Each number is 128 + 24 x the weight over its row's rms, rounded and kept within 0 to 255. Layers, rows and columns count from 0. The size above them is the row's rms in percent of the matrix's.

# layer 8 MLP up, 384x192, rms 0.117, rows 0-137, columns 0-47
size [100  97  92  95 102  89 112  98  95 102  91  94  97 104 103  95 107 107  96  88  92  93 105 102  96 105  99  93 114  96 107 100 105  98 103 102 108  91  96  95 117  97  92 101  98 110 104 124  93 109  90 102 122 100 132  98 115 120  88 106  98 100  90 103  95 108  92 100 107  91 101  94  98  98  89 112  99 105 100  90  90  95 114  92  92  94 101  96  99 100 100 101  96 100  90 118 111  95  96 100 103  95 102 102  76  98  95  94  90  95  93  96 117  90  92  97  97  96 109  96  99  97 105  97 100 100  95  99  91 101 103  90  90  87  99 116  96 100]
[[134 159 110 120 118  87 114 105 138 147 115 136 156 143 102  87 147  94  84 120  80 155 154 152 109 116 113 109 117 110 111 146 151 122 116 151 111 137  91 149 144 132 127 127 130 110 164 124]
 [133 145 110 145 155 145 158 112 146 179 169 127 179 148 131 145 109 116  95 127 119 120  68 126 111 123 161 179 113 114 144 113 181 124 102 151 114 157 124 108 106 120 128 120 121 118  95 140]
 [136  94 113 151 170 129 118 133 126 123 176 136 105 150 138 150 145 162 164 123 170  97  82 137 106 133 141  93 118 148 109 111 127 159 127 140 127  99 118 154 129 163 116  91 132 110 138 133]
 [116 145 116 124  88 151 124 107 136 171  99 129 175 152 104 169 147 144 131 170 126  81 131 138 121 140 155 112 139 132 161 148 138 117 137 106 142 124 121 131  98 114 146 106 170 137 139 125]
 [ 86  50 151 112 116 113 102 119 158 119 124 131 149 115  99  70 112 103 145 149 141 139 133 165 108 139 136 140  81  98  98 130 112 147  98 118 155 142 130 138 145 167 147 125 152 134  98 130]
 [102 163 144  32 160 116 132 110 123 144 102  98 129 123 146 118 140  82 154 113 136 104  99 131 106 153 102 158 150 172  96 122 118 130 140 151  97 121 111  97 109 161 160 108 104 137 118  79]
 [150 100 168  98 129 123 144 130 113 121 146 120 138 165 143 125 106  88 123 103 129 164 160 131  79  65 138 136 106 134 134 123 132  85 100 102  69 137 124 118 106  94 123 101 130 172 193 113]
 [145 142 117 130 111 105 161 128 144 134 121  83 181 154 120 140  94 145 126 177 121 144 108 136 111 114 142 122 142 125 117 161 106 130 131 125 147 103 126 113 169 150 145  81 122 120 169 130]
 [ 99 157 138  90 155 124 145 160  93 104 107 140 153 126 115  90 138 101 144 146 104 130 123 135 147 123 123 125 123 119  88 124  85  89 145 104 101 118 113 112 151 136  88 144 134 156 101 145]
 [124 118 125 140 116 135 147 141 152 163 143  97  96 140  79 140  91 173 157 126 119 124 131 121 137 146 148  96 137 147 114  89 120 143 140 112 110 100 124 134 144 122  78 140 106 143 109 135]
 [122 116 136 138 164 134 158 139 153 120 127 183 161 160 130 130 119 108 107 120 107 143 164 114 102 115 156 132 102 145 128 101 152 125  87  90 113 139 156  96 148 117 132 137 136 148 119 138]
 [104 168 125 128 154 125 109  94 112 154 110 137 116 149 172 124 119 130 137 138 120  71 168 120 111 122 145  94  86 105 172 169 109  81 151 133 113 105 151 117 154 141 132  85  67 156 105 150]
 [135 156 154 116 129  84  98 152 150 134  93 124 104 125 124  90 140 168 139 101 124 126 169 162 134 135 134 136 109 126 148 142 126 117 163 137 152  54 132 107 102 142 148 128 138 153 131 118]
 [111 166 134  91  84 145 128 115 140 125 149 115 105 115 102 132  91 140 150 122 126  90 120 133 124 108 105 116  96  98 103 161 161 201 106 113 136 146  81 101 114 163 154 128 126  92 130 156]
 [ 72 117 141 171 104 137 121  95 153 157 127 131 145  90 104  94 115 126 133 126 118 123 127 132  99 146 105 151 139 143 133 136 141 132 148 114 164 106 113  98  99 136 146 148 105  97 121 133]
 [138 119  95 139 140  84 138 147 135 115 135 156 134 110  88 109  80 133 111 107 123 149 139  98  99 183 144 143 111 118 156 148 134 100 140  83 130  77 166 168 123 130 126 114 124 130 100  73]
 [120 131 130 128 121 132 125  91 169 133 164 139 139 107 120 143 139 130 150  94 127 133 112 138 119 154 136 137 103 175 121 133 164 153 121 112  55 138 135 102 115 155  89 134 115 113 140 125]
 [170 133 147 129 110 101 167  91 137 155 120 124 118 102 144 128 125 148 192 137 121 110 154 140 131 127 161  98 117 113 124 128 128 145 147 122  83 167  98 153 119 121 113 162 163 103 139 112]
 [158 137  95 108 130 125  78 156 137  82 135 181 141 121 126 136 106 122 123 149 122 124 170  89 127 147 116  88 116 162  72 103  87 164 142 137 151  93 154  97 145 157 143 156  99 138 122  98]
 [164  86 125 109 157  86 110  96 125 151 107 135 137 145 100 136 137 116 148 134 116 133 146 155 113 110 150 122 153 126 124 101 126 126 118 135 110 138 166  90 117 130 153 105 123 136 132  94]
 [ 71 131 126  86 149 135 154 138 158 150 149 166 155  87 113 139 119 138 166 132 123 135 136 130 143 131 110 103 124 150  86 162  83 119 170 117 109 118  88 141 151 120 145 137 127 147 140 168]
 [131 120 107 150 119  83  88 115 106  69 121  98 144 126 116 147 108 126 105 158 110 148 148 118 130 150 115 108 119 147 115 100 118 127 155  73 118 121 156 120 104 139 138 109 150  84 125  96]
 [142 156 115 135 151 121 169 151 128 126 110 119 115 153 158 105  90 124 121 129 144 113 135 113  92 112 106 194 177  93 130 137  97 133 139 116 118  68 136 163 167 102 128 154 168  88 130 136]
 [132 112 152 100 169 121 131 159 154 107 139  95 134 105 133 142 103  87  93 148  94 106 129 139 126 157 142 101 161 163 106 127 135 163 102 146 109  98 141 116 127 128  88 129  90 140 150  86]
 [135 107 154 136 122 148 151 143 128 122 103 100 114 137 145 183 135 123  74  95 130 131 106 130 110 116 114 121 124 150 122 102 137 118 128 103 128 145 100 132  88  90 125 107 118 173 133 116]
 [109 135 120 139 145 179  82 133 104 169  83 164 131 141 167 126 171 100 119 122 128  75 114 155 111 116  84 152 148 147 112 122 108 114 110 141 126 143 116  98 119  84 126 150 144  86 164 133]
 [132 130 120 129 150 140 104 138 103 125 140  91 112 108 128  83 108 120 130 105 122 105 122 148 148 165 107 105 159  64 151 155 114 108 148 139 118 136  87 142 160  57 100 131 124 112  88 130]
 [125  99 127 132 112 144 153 132 135 133 103 128  83 153 115 126  59 135  78 108 106 153 149 122 109  98 116  75 176 166 154 140 130  85 126  77 158  98 133 147 108  99 132 152 123 138 133  99]
 [106 105 108  96 128 141 164 128 107 135 149 127  96 122 173  89 127 150 202 128 108 168 143 133 115  90 152 134 140 161 140 128 101 156 148 132  93  80 127 116 103  67 143 121 134 155 125 113]
 [ 84 134 101 138 135 133 165 143 155 127 139 130 132  96 112 110 169 153 122 140 115 167 157 108 137 140  94 131 175 122 155 185 135 168 132  87 146 168 110  99 146 119  98 163  99 110 153 170]
 [134 150 115  89 148 146  90 146 117 105 141  96 101  71 135 158 150 111  95 136 103 114 123 149 146 147 172  90 137 121 108 119 106  98 128 177 125  97 151 124 111 131  93 114 131 138 171  83]
 [119 151 119 147 142 125 158 117 101 103 159 145 120 149 119 140 106 137 131 145 137 157 121 136 134  79 140  84 181  70 111 110 116 118 131 120 167 128 161 120 149 161 137 149 126 120 153  99]
 [106 147 147 111 130 156 126 125 108 124 119 118 154 166 113 103 126 122 116 122 144 133 153 138 133 106 139 134 191 128 128  91 148 139 125 159 138 126 171 142  91 105 123 102 159 131 142 116]
 [108 143 102 183 146 129 140 138 105 137 109 116 130 110  84 128 196 141 124 119 120 112 113 135 161 143 167  83 119 118 149 102 160 106 123 122 135 138 175 142 152 120 111 136 109 121 119 162]
 [ 98 136 103 148 165  73 132 134 130 152 172 151 116 130 136 135 145 137 153 110 133 109 159 121 136 150 103 139 108 144  93 139 177 108 135 103 158 136 143 184 151  82 135 107 143 169 133 149]
 [ 87 138 119 114  99 172 128 143 100 144 147 125 100 121 138 144 118 106 152 121 129 129 148 155 132 147 138 136 133 111 132 104 142 162 121 123 149 121 135 156 123 104 113 141 184 139 174 169]
 [134 132 132 107 109 130 140 153 136 105  80 109 143 103 117 131  85 135 105 123 163  92 135  93 121 121 121 120 159 175 140 140 120 125 127 167 126 146 114 146 126 170  99 109 112 126  93 117]
 [108 144 141 149  96  98 145 161 170 105 101 113 140 150 130 135  90 139 101 167 120 124 110 124 116 100 110 137 167 168 101 113 131 141 103 128 113 102 117 117 144 174  86 129 133 111 152 113]
 [149 105 102 122  92  83 146 155 136 112  77 108 131  84  95  97 115 165 106 125 142 106 112 116 188 157 119 107 151 150 140 148 134 173 152 140 144 118 108 114 117 139 101 129 128 112 115 138]
 [113 124 147 140 117 132 124 168 155 119 143 110 137  99 149 113 107 134 104 136  99 130 137 110 127 136 136 126 138 140 114 134 133  84 152  94 129 150 130 156 154 122 185 121 109 127 150 116]
 [120 142 118 114 114  89 186 182 135 150 164 149 119 168 149 134 135 101 151 162 128 122 115 158 135 167 138  65 117 114 134 130 132 172 156 121 126 138 136 117 137 118 139 127 105 148 184 147]
 [100 133 104 164 139 120 126 110 109 161 138 139 181  83 124 127 139  66 142 137 126 122 140 104 130 152 154 107 133 109 146 130 109  78 127 122 128 112 135 113 156 124 135 144 143 127 168 129]
 [105 163 159 112 137 136 148 144 141 141 130 132 104 149 150  95 147 143 182 143 132 150 103 124 121  71 133 110 138 107 127 135 160 111 136 139 144 105 125 124 134 132 130 152 121 110 116 117]
 [147 121 114 111 131 152  91  90 105 146 128 139  77 133 135 139 112  78 118 107 144 149 148 149 114 132  93 137 144 123 115 129 124 135 130  84 167 135 147 124 149 161  67 129  98 179  81 218]
 [114 151 162 146 166  94 180 129 111 150 157 144 140 123 179 154 147 126 135 143 133 139  90 114 144 121 158 194 126 144 144 112 115 102 114 147 115 119 142 146 103 124 158 132 165 114 134  82]
 [100 147 115 180 183 136  98 160 139 162 131 124 128 113 124 146 119 134 115 146 125 106  95 170 112  66 117 158  83 108 109 117 116 156 140 131 132 139 153 124 165 151 181 144 128 153 114 171]
 [118 159  93 113 115 119 121 163 146 115 172 123 133 139 175  95 122 116 151 142 116 167 133 103 134  81 100 123 149 110 170 122  97 151 113 128 165 146 150 144 154 123 118 158 150 149 143 138]
 [194 142 141 139 105 112 101 146 173 149  92  95 133  97 121 188 110 101 119 133 114 134 131 132  84 129 108 124 131 152 140 130 131 150 144 134 120 144 159 127 125 138 124 170 124  96 159 137]
 [127 101 129 110  82 116 105 104 131 107 138 115 129 177 143  95 127 123  89 122 139 146 175 137 133  94  90 119 149 134 124 131 122 138  92 179 145 132 167 125 157 146 135 146 138 125  93 134]
 [163 137 112  65 138 134  97 133 132 163 105 140 132 121 110 116 143  95 137 104 124 159 138 140 125 136 105 146 120 151 104  93  99 157 112 132 110 165 130 105 105 179 122 144  78 125 130 123]
 [155 144 127 112 127 173  59 149 132 183 121 134 149 123 137 104 144 184 125 153 144 142 158 113 101 134 175 107  84 142 148 157 157  92 115 135 155 108 103 122 147 127 157 131  91 115 152 153]
 [125 135 180 139 135 110  86 106  98 126 119 143  91 141 106 162  89 138 160 112 146 134  90 123 130 118 103 139 118 102 115 153 135 121  74 138 139  80 126 123 138  98 136 147 145 114 136 130]
 [118 137  84 113 111 130 128 171 157 137 122 129 111 109 130 111 139 158 124 154 118 164 150 144 111 129 132  82 129 127 143  88 125  87  77 116 138  90 117 130 122  81 183  88 165 161 172 119]
 [143  80 126 165 124 163 158 144 140 127 140 128 143 115 102 167 137 119 153 131 112 117  77 132 138 144 159 134 111 140 140 124 153 120 114  72  93 105 142 120 107  84 100 134 132 105 133 162]
 [103 134 159 124 121 113 131 139 158 148 118 103 114 127 105 144 117 155 199 126 100 146  89 124 131  91 110 130 123 147 131 127 110 124 166 131 138 125  88 120 127  87 150 121 120 116  89 140]
 [129 131 111 137 113 125 135 137 153 147 108 172  93 175 145 111 154 109 118 129 122 129 145 124 131 158 126 143 108 165 139 133 109 113 118 120  95 134 158 136 143  95 121 130 160 151 118 142]
 [150 166 120 146  87 121  51 129 122 134 150 113 105 134 105 122 149 176 109 132 121 140 110 121 146 123 109 134 146 100  86 130 134 161 172 128 103 168 101 131 105 109 142 132  79 126 135 140]
 [130 122 153 186 145 164 137 111 110 121 118 202 110 128 117 125 115  67 143 129 108 123 128 142 122 126  75 139 170 120 117 107 135 148 122 136 128 121 141 146 111  85 141 104 132 166 133 159]
 [138  98 130 114 116 142 146 132 125 111 144  98 145 174 109 121 155 174 134 107 117 155 138 102  98 102 168 126 124 118 110 105 139 144 158 152 102 105 138 110 156  89 141 103 116 112  89 125]
 [133 115 121 131 125  77  88 122 119 113 122 174 145 151 127 125 134 141 134 128 111 119 100 161 147 158 139 144  98 106 171 104 106 128 130 140  78 132 112 124 140 135 150 138  86 161 126  51]
 [122 126 150  91 156 110 195 117 140 140 122 133 168  77 172 137  88 152 155 165 115 126 104 116 121 139 174 149  96 123 111 123 110 116  96 153 117  97 116 130 132 104 132 176 156 144 148 128]
 [156 133 140 144  93 115 121  99 124 153 132 184 138 164 159 113 168 116 158 122 143 129 112 119 145 173 141 131 108 116 196 100 128 142 151 125 125 130 124 171 155 110 114 112 123 125 117 128]
 [136  81 111 128 171 114 157 123 129 115  97 148 139 114 113 129  92  88 106 119 128 112 115 157 124 127 158 136 134 147 111 115 176  95 136 162 115 112 160 130 117 120 121 131 122 147 138 130]
 [ 99 138 158 123 109 160 133 142 123 172 123  94 111 102 140 124 148 116 126 139 140  92 125 140 101 117 126 126 121 112 156 136 156 147 117 137 127 118 147 148 143 143 162 149 113 107 109 150]
 [113 138 101 133 108  79 114 119 127 134 141 149  93 108 100 159 108 123 156 122 142 118 146 122 142 114 141 144 170 137 132 101  99 130 140 123 165 160 146 155 135 148 150 138 159 127 141 168]
 [ 96 115 159 142 152 108 120 134 129 133 104 150 111 119  85 147 129  82  81 106 121 149 122 129 108 132  93 167 172 145 108 104 122 115 118 117  75 135 139  82 113 151 118 116 142 163 131 145]
 [129 120 146 151 149 120 154 120 106 122  98 135 137 110 118 174 142 143  65 104 110 123 137  64 149 138 156 100 135 106 116 131 108 140 171 107 105 125 115 107  66 101 156 172 122  84 151 121]
 [149 132 171 155 149 167 106 157 108 141 110 162 130 118 144 143 109 132  93 115  91 200 154 151 128 116 130 111 146 137 100 120  94 118 144 140 165 157 113  91 105 156 109 103 161 141  94  95]
 [124 156 152 141  88  96 125 153 190 112 117 136 124 127 130 120 127 106 139 118 108 161 124 134  93  88 110 102  97 149  95 108 110 115 196 106 126 138 142 101 106 135 143 152 128 109 117 128]
 [141 123 122 145 119  91 107 170 149 150 165 115 178 105 154 131 160 110 146 109 108  96 101 133 108 116  75 113 100 144 105  89  93 143 128 171 108  90 118 106 131 186 125 103  87 118 114 156]
 [134 152 122 150  98 124 176 128 140 118 125 121 141 133  95  97 138 101 141 166 129 175 104 162 122 125 103  95 146 172 122 149 138 153 126  70 157 139 130 131 111 111 157 162 139 168 114 124]
 [104 106 136 133 113 103 130 118 131 114  79 140 124 164 158 118 122 120 140 140 107 159 141 147 118 114 143 154 154 114 165 192 101 134 100 104 120  99 131 128  96 139 128 144 157 110 122 112]
 [189 130 136 124 142 136 110  90 124 110  87  98 121 145 115 137  99 100  96 119 130 185 133 130 143 110  97 113 160 131 101 114 121 144 110 117 122 141 153 120 135 167 127 107  99 157 118 110]
 [184 137 131 115 117  83 113 116 146 164 121 137  83 147 144 127 120 141 107 101 118 158  81 122 141  99 152  88 118 108 135 156 134 165 133 118 105 102 159 131 153 113 124 122 173 113 121 150]
 [ 95 147 126  90 119 141 136 152 138 151 143 120 141  86 126 130 157 108 111 129 153 138 116 174 114 160 107 152 170 126 104 105 132 123 104 121 126  91 133  71  89 137 138 123 115 104 114 113]
 [157 158 133 130 106 162 108 102 110 222 138 125 128 140 107 147 126 122 113 130 126 176 154 147  92 115 120 169 136 119 149 128 163 132 133 165 137 117 120 159 107 127 135  90 101 120 153 116]
 [105 169 126  96 107 113 115 129 117 125 146 134  94 171 116 147 116 116 134 149 137 117 131 122 117 149 124 120 136 133  90 137 120 106 122 174  98 139  43 130 130 137  92 102 105 157 152 133]
 [122 133 150 140 111 151  96 107 116 126 135 134 137 139 133 109 133 122 129 117 126 105 139 146 136 145 128 100  75 149 125 194  78 112 174  94 138 166 128 146 163 124 143 137 120 109  92  88]
 [112 126  99 131 108 116 155 136 125  97 173 117 117 114 195 154 153 140 183 139 148 185  91 110 119 161 112 166 135 116 134 117 135 144 122  93 111 151 119 130 125 137 109 125 131 136 155 126]
 [ 85 102 146 105 135 161 136 142 128 110 113 112 146  74 121 114 111 114 135 138 131 151 128 152 124 127 132 135 161 129 141 185 133 133 139 115  96  86 114  92  76 111 160 129 168 146 122 116]
 [ 97 102 162  81 125 119 160 148 130 168 130 133 115 106 156 110 105  83  57 175 138 126 123 130 193 149 140 146 110 104 131 113 155 125 147 128 124 102 109 143 105 108 136 126 101 135 160 126]
 [114 136 166 118 141 125 138 145 117 116 124 123  78 122 112 174 141 101 148  85 127 109 119 102 165 157 139 134 154 151 155  87 100 114  95 148 128 169 149 151 129 127 134 125 153  67 125 154]
 [120 136 152 140 135 108 123 126  99 138 113 120 146 112 105 157 162 102 134 133 136 100  93 135 140  87 151 107 107 195 156 155 152 138 125 120 122 161 126 116  63 127 131 142 133 140 135 129]
 [ 78 114 127 151 119 119 151 136 116 136 148 109 119 117  82  99 135  96 161 127 132 122 146 105  87 109 106 118 102  70 132 121 114 161 124 109 157  87 118 147 171 132 173 121 127 168 187 135]
 [ 97 117  73 165 110 130 143 152  82 163 136 119 108 124 115  94 154 146 143 151 128 151 134 130 165 164 134 101 128 105 157 124 109 157 118 155 106 156 143  88 144 143 155 157  93 159 144 129]
 [118 136 172  88 162 125 114 124  88 146 112 123 120 137  91 115 141  67  77 118 111 115 144 159 103 162 116 127 159 144 125 117 102 156 101 140 123  96 150 105 144  99 111 113 110 148 150 168]
 [141  86 161 153 132 129 165 127  75 130 102 128 164 142 121 114 125 162 118 139 139  97 107 135 131 104 125 134 119 142 155 171 131 161 125 112 173 133 180 119 113 163 110 127 149 108 140 132]
 [172 123 149  82 125 112 120 133 130 110 124 142  87 108 103 106  78  94 116 142 143 119 152 129 129 118  90 150 147 157 105 133 155 102  99 160 113 149 132 121 161 160 171 153 165 134 164  94]
 [130 165 146  73 147 125 177 127 137 118 120 116 130 141 111 128  92 118 149 113 113  69  91 100 134 164 194 102 111 151 168 137 147 124  89  80 108  73 135 142 105  52 104 137 130 152 163 129]
 [123 161 117  95 102 121 110 116 132 104 102 108 115 154 149 144 146 152 126 146 134 139 124 119 110 142 127 107 163  95 173 111 136 123 136 107 170  99 139 136 162 110 134 145 156  88 129  98]
 [ 93 116 173  99  91 123 124 132 126 115  89 106 180 173 141 119 128 125 105 142 130 113 100 158 131 135 143 137 125 169 110 164  90 136 144  95 116 110 124 118 152 148 124 122 118 115  57 120]
 [118 135 108 107  88 140 140  97 158 130 123 101 165  71 154 146 136 125 112 148 138 119  72 129 100 121 133  96 149 176  52 112 122 129 128 155 141 135  99 107  87  81 155 146 112 155  92 127]
 [119 104 125 140  97  91 142 146 165 135  89 141 104 139 122 147 146 107 135 136 114 144 155 129 112 153 175 112 113 105 154 142 101 112  89  74 102 112 144  95 113  80 136 122 154 124 159 148]
 [163 120 120  97 111 120 155 151 100 123  98 152 146 145 135 110  99 135 118 140 140 181 120 141 113 142 106  65 141 159 148 133 114 163 124 146 130 133 150 132 116 109 146 128 134 122 165 112]
 [134 100 136  98  96 152 128 141 129  89 132 108 136 194 121 115  81 105 127 143 138 140 137 114 150 110 139 110  99 158 140 100 104 128 184  89  97 115 149 141 152  95 132 147 141 112 133 140]
 [136 119 131 123 150 103 116 115 112 141 111 141 135 168 121 145 127  96 101 124 136  80 131 148 124 109 144 149 111 138 123 136 128  96 151 107 147 151 141 109 109 135 124 137 130 116 155 105]
 [120 119 122 142 135 143 174 120 164 107 126  98 128 151 123 130 124 119 147 109 142 143 118 109 170 101 110 108 163 132 118 152 153 118  89 180 130 116  90 130 128 113 134 116  97 151 111 150]
 [136 145 112 133 119 145 124 138 121 124 101  80 170 171 160 122 140 147  75 109 141 140 157 151  67 108 126 114 149  96 153 116 117  90 130 166 174 142 106 133 124 137 137 149 165 116 124 149]
 [113 143 139  64 111 133 152  94 133 133 120 113 135  72 117 168 133  86 123 144 120 113 174 134 116 150 142 120 130 135 167 163 112 120 202  89 158  90 129 109 137  97  75 180 136 127 131 142]
 [120 160 125 137 142 155 101 139 140 103 155  94 139 103 126  91  91 155 140 118 135  90 129 133 150 174 122 130 138 122 103 114 143 125 145 100 167 169 108 147 143 114 163 123 137 140 113 112]
 [139  99 178 102  98 103 142 163 137 106 101 123 124  65 106  99 141 135 144 103 133 117 142 141 120 106 112 110 141 142 128 123 113  94 120 118  98 127  85 143 137 137 120 169 106 142 171  93]
 [ 86 143 143 110 125 107 124 113 159 128 143  90 149  84  85 164 158 116 147 134 133 120 100 148 141 105 139 136 130 152  83 157 114 159 135 137 153 109 141 114 117 142 103 107 153 145  74 127]
 [119 145 118  87 106 156 109 136 100 102 135 155 174 139 126 178 138 132  95 109 126 154 139 150 132 126  90 168 140  95 104 139 104 121 118 117 114 117 106 141 108 128 125 133 117  58  96 150]
 [126 145 116 127 158 109 117 150 199 103 110 119 127  96 124 103 149  97 209 124 121 118 112 122 147 158 125 154 167 130 139 177 159 111 104  92 114  92 122 141  83 135 111  94 110 129 140 154]
 [ 96 129 124 161 149 167 139 182 137 101 107 114 143 149 135 127 108 156 150 140 124  98 142 114 102 131 113 132 153  95 137 132  88 118 108 121 150 111 115 193 120 145 138  96 140  99 110 144]
 [167 136 154  96 133 173 158 134 146 172 146 138 112 120 132 118 142 128 136  88 122 130 152 130 123 133 170 134  91 137 157 122 150 149 132 166 124 146 141 111 114 104 133 105 121 155 120 119]
 [140 141 140 171 169 125 110 105 136 153  74 126 212 130 126 102 133 139 120 113 146 132  80 107 145 132 110 204 130 109 101 119 105 146  82 118 100 171 103 127 127 158 165 147 120  75 141 143]
 [124 132 115 137 116 155 131 143 154 134  49 124 126 121 142 104 127 113  72 116 118 158 142 146 144 146 135  92  93 100 147  94  92 104 159 137 141 118 144 143 126 141  99 112 110 188 133  87]
 [171 176 146 130  84 138  57 126 113 129 135 131 114 131 134 131 111 119 122 102 147 120 139 144 107 131 123 153 158 120 131 126 109 198 126 176 160 166 121 123 159 157 107  89 115 152 113 141]
 [157  93 157 128 144 125 117 132 101 138 130 140 140 126 134 158 148 127 104 135 136 122  91 127 153 117 146 100 147 169 146  89 126 179 143 109 132  85 175 175  77 133  71 151  85 107 104 164]
 [129 205 134 103  91 146 167 133 100 186 134 131 131 119 128 119 123 154 100 123 125  82 116 113 107 171 114 107  99 121 157 156 137 108 116  73 122 155 135 173  85 113  89 159  76 151 181 133]
 [134 129 187 108 128  98 133 154 124 134 116 107 135 159 168 162 136 128 120 118 122 123 196 121 135 144 115 104 121 116 116  82  71 107 146 121 115 109 151  88  99 146 131 160 157 125 127 125]
 [115  67 153 153  95 119 110 122  97 109 102 159 168 129 142 125 153 132  76 141 130 117 108 136 137 107 139 108 127 104 151 145 105 131 139 124 109 103 156 144 150 119 124 108 171 135 111  98]
 [105  80 139 124 158 119 130 159 101 121  91  90 113 133 137 142 108  94 158 139 121 112 108 128 121 117 166 171 132 134 129 111  90 108 112 140  97 130 114 102  93  92 117 117 123 187 121 100]
 [122 137 136 141 147 135 122 155 121  93 135 122 123 167 120 107 146 120 138 116 123 140 114 148 107 179 124  98 160 139  97 137 129 107 137 138 136 175 128 105 184 170 178  99 125 142 141 127]
 [120 115 159 150 165 145 142 132 149 112 132 119 111 109 127 127 142 117 113 151 145  84  98 142 154 161 147 168 113 115 119 132 115 147 123 130 179 117 138 104 162 128 100 125 128 154 102 157]
 [133 149 129 129 147 153 115 135 118 146 142 112 159 111 126 162 126  85 104 150 151  62 120 119 135 100 139 130 123 113 164 132 138  98 106 117 148 122 181 150 132 149 131 159 115 127 180 112]
 [135  97 153 116 189 111 149 119 188 137 111 179 133 145 109 123 142  99 134 139 142 132 123 123 141 103 110 126 131 122 148 122 118 160 134 136 145 128 149 125 117 125  68 132 129 159 116 158]
 [135  85 111 165 134 121 127 129 143 129 163  96 147  98 178 107 177 117 121 122 103 103 100 117 146 136  97 131 129 144 117 134 169 119 110 144 116 138  98 101  98 140  96 103  79 128 115 177]
 [106 140 166 102 127 140 152 135  74 107 123 166 121  71 138 135  98 116 117 157 128 113  89 132 139  86 128 114 107 107 125 125 147 135 126 105 103 212 162 174 131 115 173 100 147 124 138 113]
 [136 128 139 134 112 141 149  77 119 145 124 158  86 142  98 128 104 104 137 151 124 121  85 119  94 112 130 129 107 111  95 138 119 135  81 140  99 134 104 157 136 149 109 123 150  76 136  97]
 [115 139  95 119 119 149 131 159  98  88 146 156 146 141 131  96 135 128 178 134 155 162 116 174 134 123 119 130 105 104 130 127 156 126 128 140 123 141 159 110 114 143 188 110  91 129 139 133]
 [162 147 141 161 109 133 131 108 130 161 130 134 116 134 118 146 139 124 159 107 125 120 137  99 188  92 150 100 150 111 148 169 123 149 125 133 146 167 141 158 152 161 113 103 151  98 111 123]
 [140 154 110 108 128  76 134 112 102  86 117 119 151 144 126  95  82 145 122 109 141 151 157 124 116 101 100  88 105 142 164 124 119 153 162 120 108  85 134 147 143 118 160 105 164 111  91 119]
 [140 114 155 138 143 104 122 135 129 152 120 140 111 132 135 141 136 118 128 111 124 121 149 112  95 143 115 115 157 126 159 112 108 158 104 141  99 124 135 104  83 127 115 138  75 136 107 194]
 [ 63 115  95 153 164  82 119 113 106 109  96 134 136 130  91 118 154 103 121 203 110 153 142 134 123 167 159 113 104 148 116 157  99 148 103  96 123 106 136 122  90 161  75 147  76  90 132 149]
 [135 152 145 107 130 177 169 131 145 131 118 114 114 147  94 106 168 119 124 113 115 133 152 139 110 126 207 127 109 169 145 106 171 126  91 109  91 130 105  84 101 120 159 182  99 146 183 128]
 [121 129 106 147 140 160 148 103  73 117 137 100 105 117 129 138 121 121 107 132 142 140  99 169 128 113 125 121 135 122 136 143 169 164 143 158 111 140 121  88  99 122 140 111 127 170 152 131]
 [123 117 117 153 141 138  91 120 127 141 158 142 117 140 101 137 125 116 138 104 120 131 124  78 124  93 103 136 151 104 110 137 101  91 119 105 113 137 155 173 132 136 125 127 142  95 134 131]
 [150 122  94 126 191 125 132 114 110 142 145 100 133 142  96  96 101 118 116 130 120 140  98 114 137  91 124 127 127 164 112 118 160 114 115 131 103 139 131 122 143 135  87 143 145 155 103 158]
 [ 83  86 134 131 123 185 115 103 127 121 104 115 129 121 112 141 145  92 183 110 152  77 120 123 121 136 148 117 105 165 143 141 127 157 149 127 136  96 146 129 132 108 105 122 109 108 110 157]
 [124 115 152 132 116 116 132 142 101 123  86 130 112 172 145 114 125 115 127  89 129 158 126  83 139 103 103 190 120  70 121 117 144 101 121 133  55 118 138 118  96 112 124 125 103 126 135 182]
 [129 116 122 135 102  68 134 126 152 140 105 127 116 127 109 124 156 168  96 144 150 125 164 107 125  84 137 138 149 149  99 160 142 132 155 103  87 126 108 120 135 106 131 117 121 136 137 146]
 [122 105 108 152 118 161  94 137 130 147 112 130 125 144 162 130 137  93 160 146 136 116 166 138 133 121 134 139 109 129 116  75 116  87 126 193 169 140 141 141 120 170 147 124 126 144 140 134]
 [125 198 111  96 112 153 110 144 123 104 118 106 115 101 141 134 133 102 104 115 113 169 159 122 121 140 112  97 109 110  68 128 134  81 152  86 124 134 136 104  98 105 101 157  78 150 149 144]
 [106 117 182  99 129 149 111 126 142 129 100 133 125  95  66 133 116 127 143 110 130 122  88 169 131 114 156 169 143 121 146 106 118 152  89 155  98 137  92 142 133  98  95  90 165 156 140 134]
 [165  86 124 149 138  86 110 117 131 167 122 138 143 125 137 149 115 162 127 111 128  96 108 163 115 153 119 111 146 175  81  98 161 109  92 154 156 146 122 140 157 140 146 119 154  89 170 117]
 [138 170  63 124  73 123  95 115 134  94 140 135  93 161 106  89 147 148 181 149 127 147 129  60 143 155  92 106 103 167 129 129  84 142 160 117 120 144  96 123 156 159 139 117  84 105 118 136]]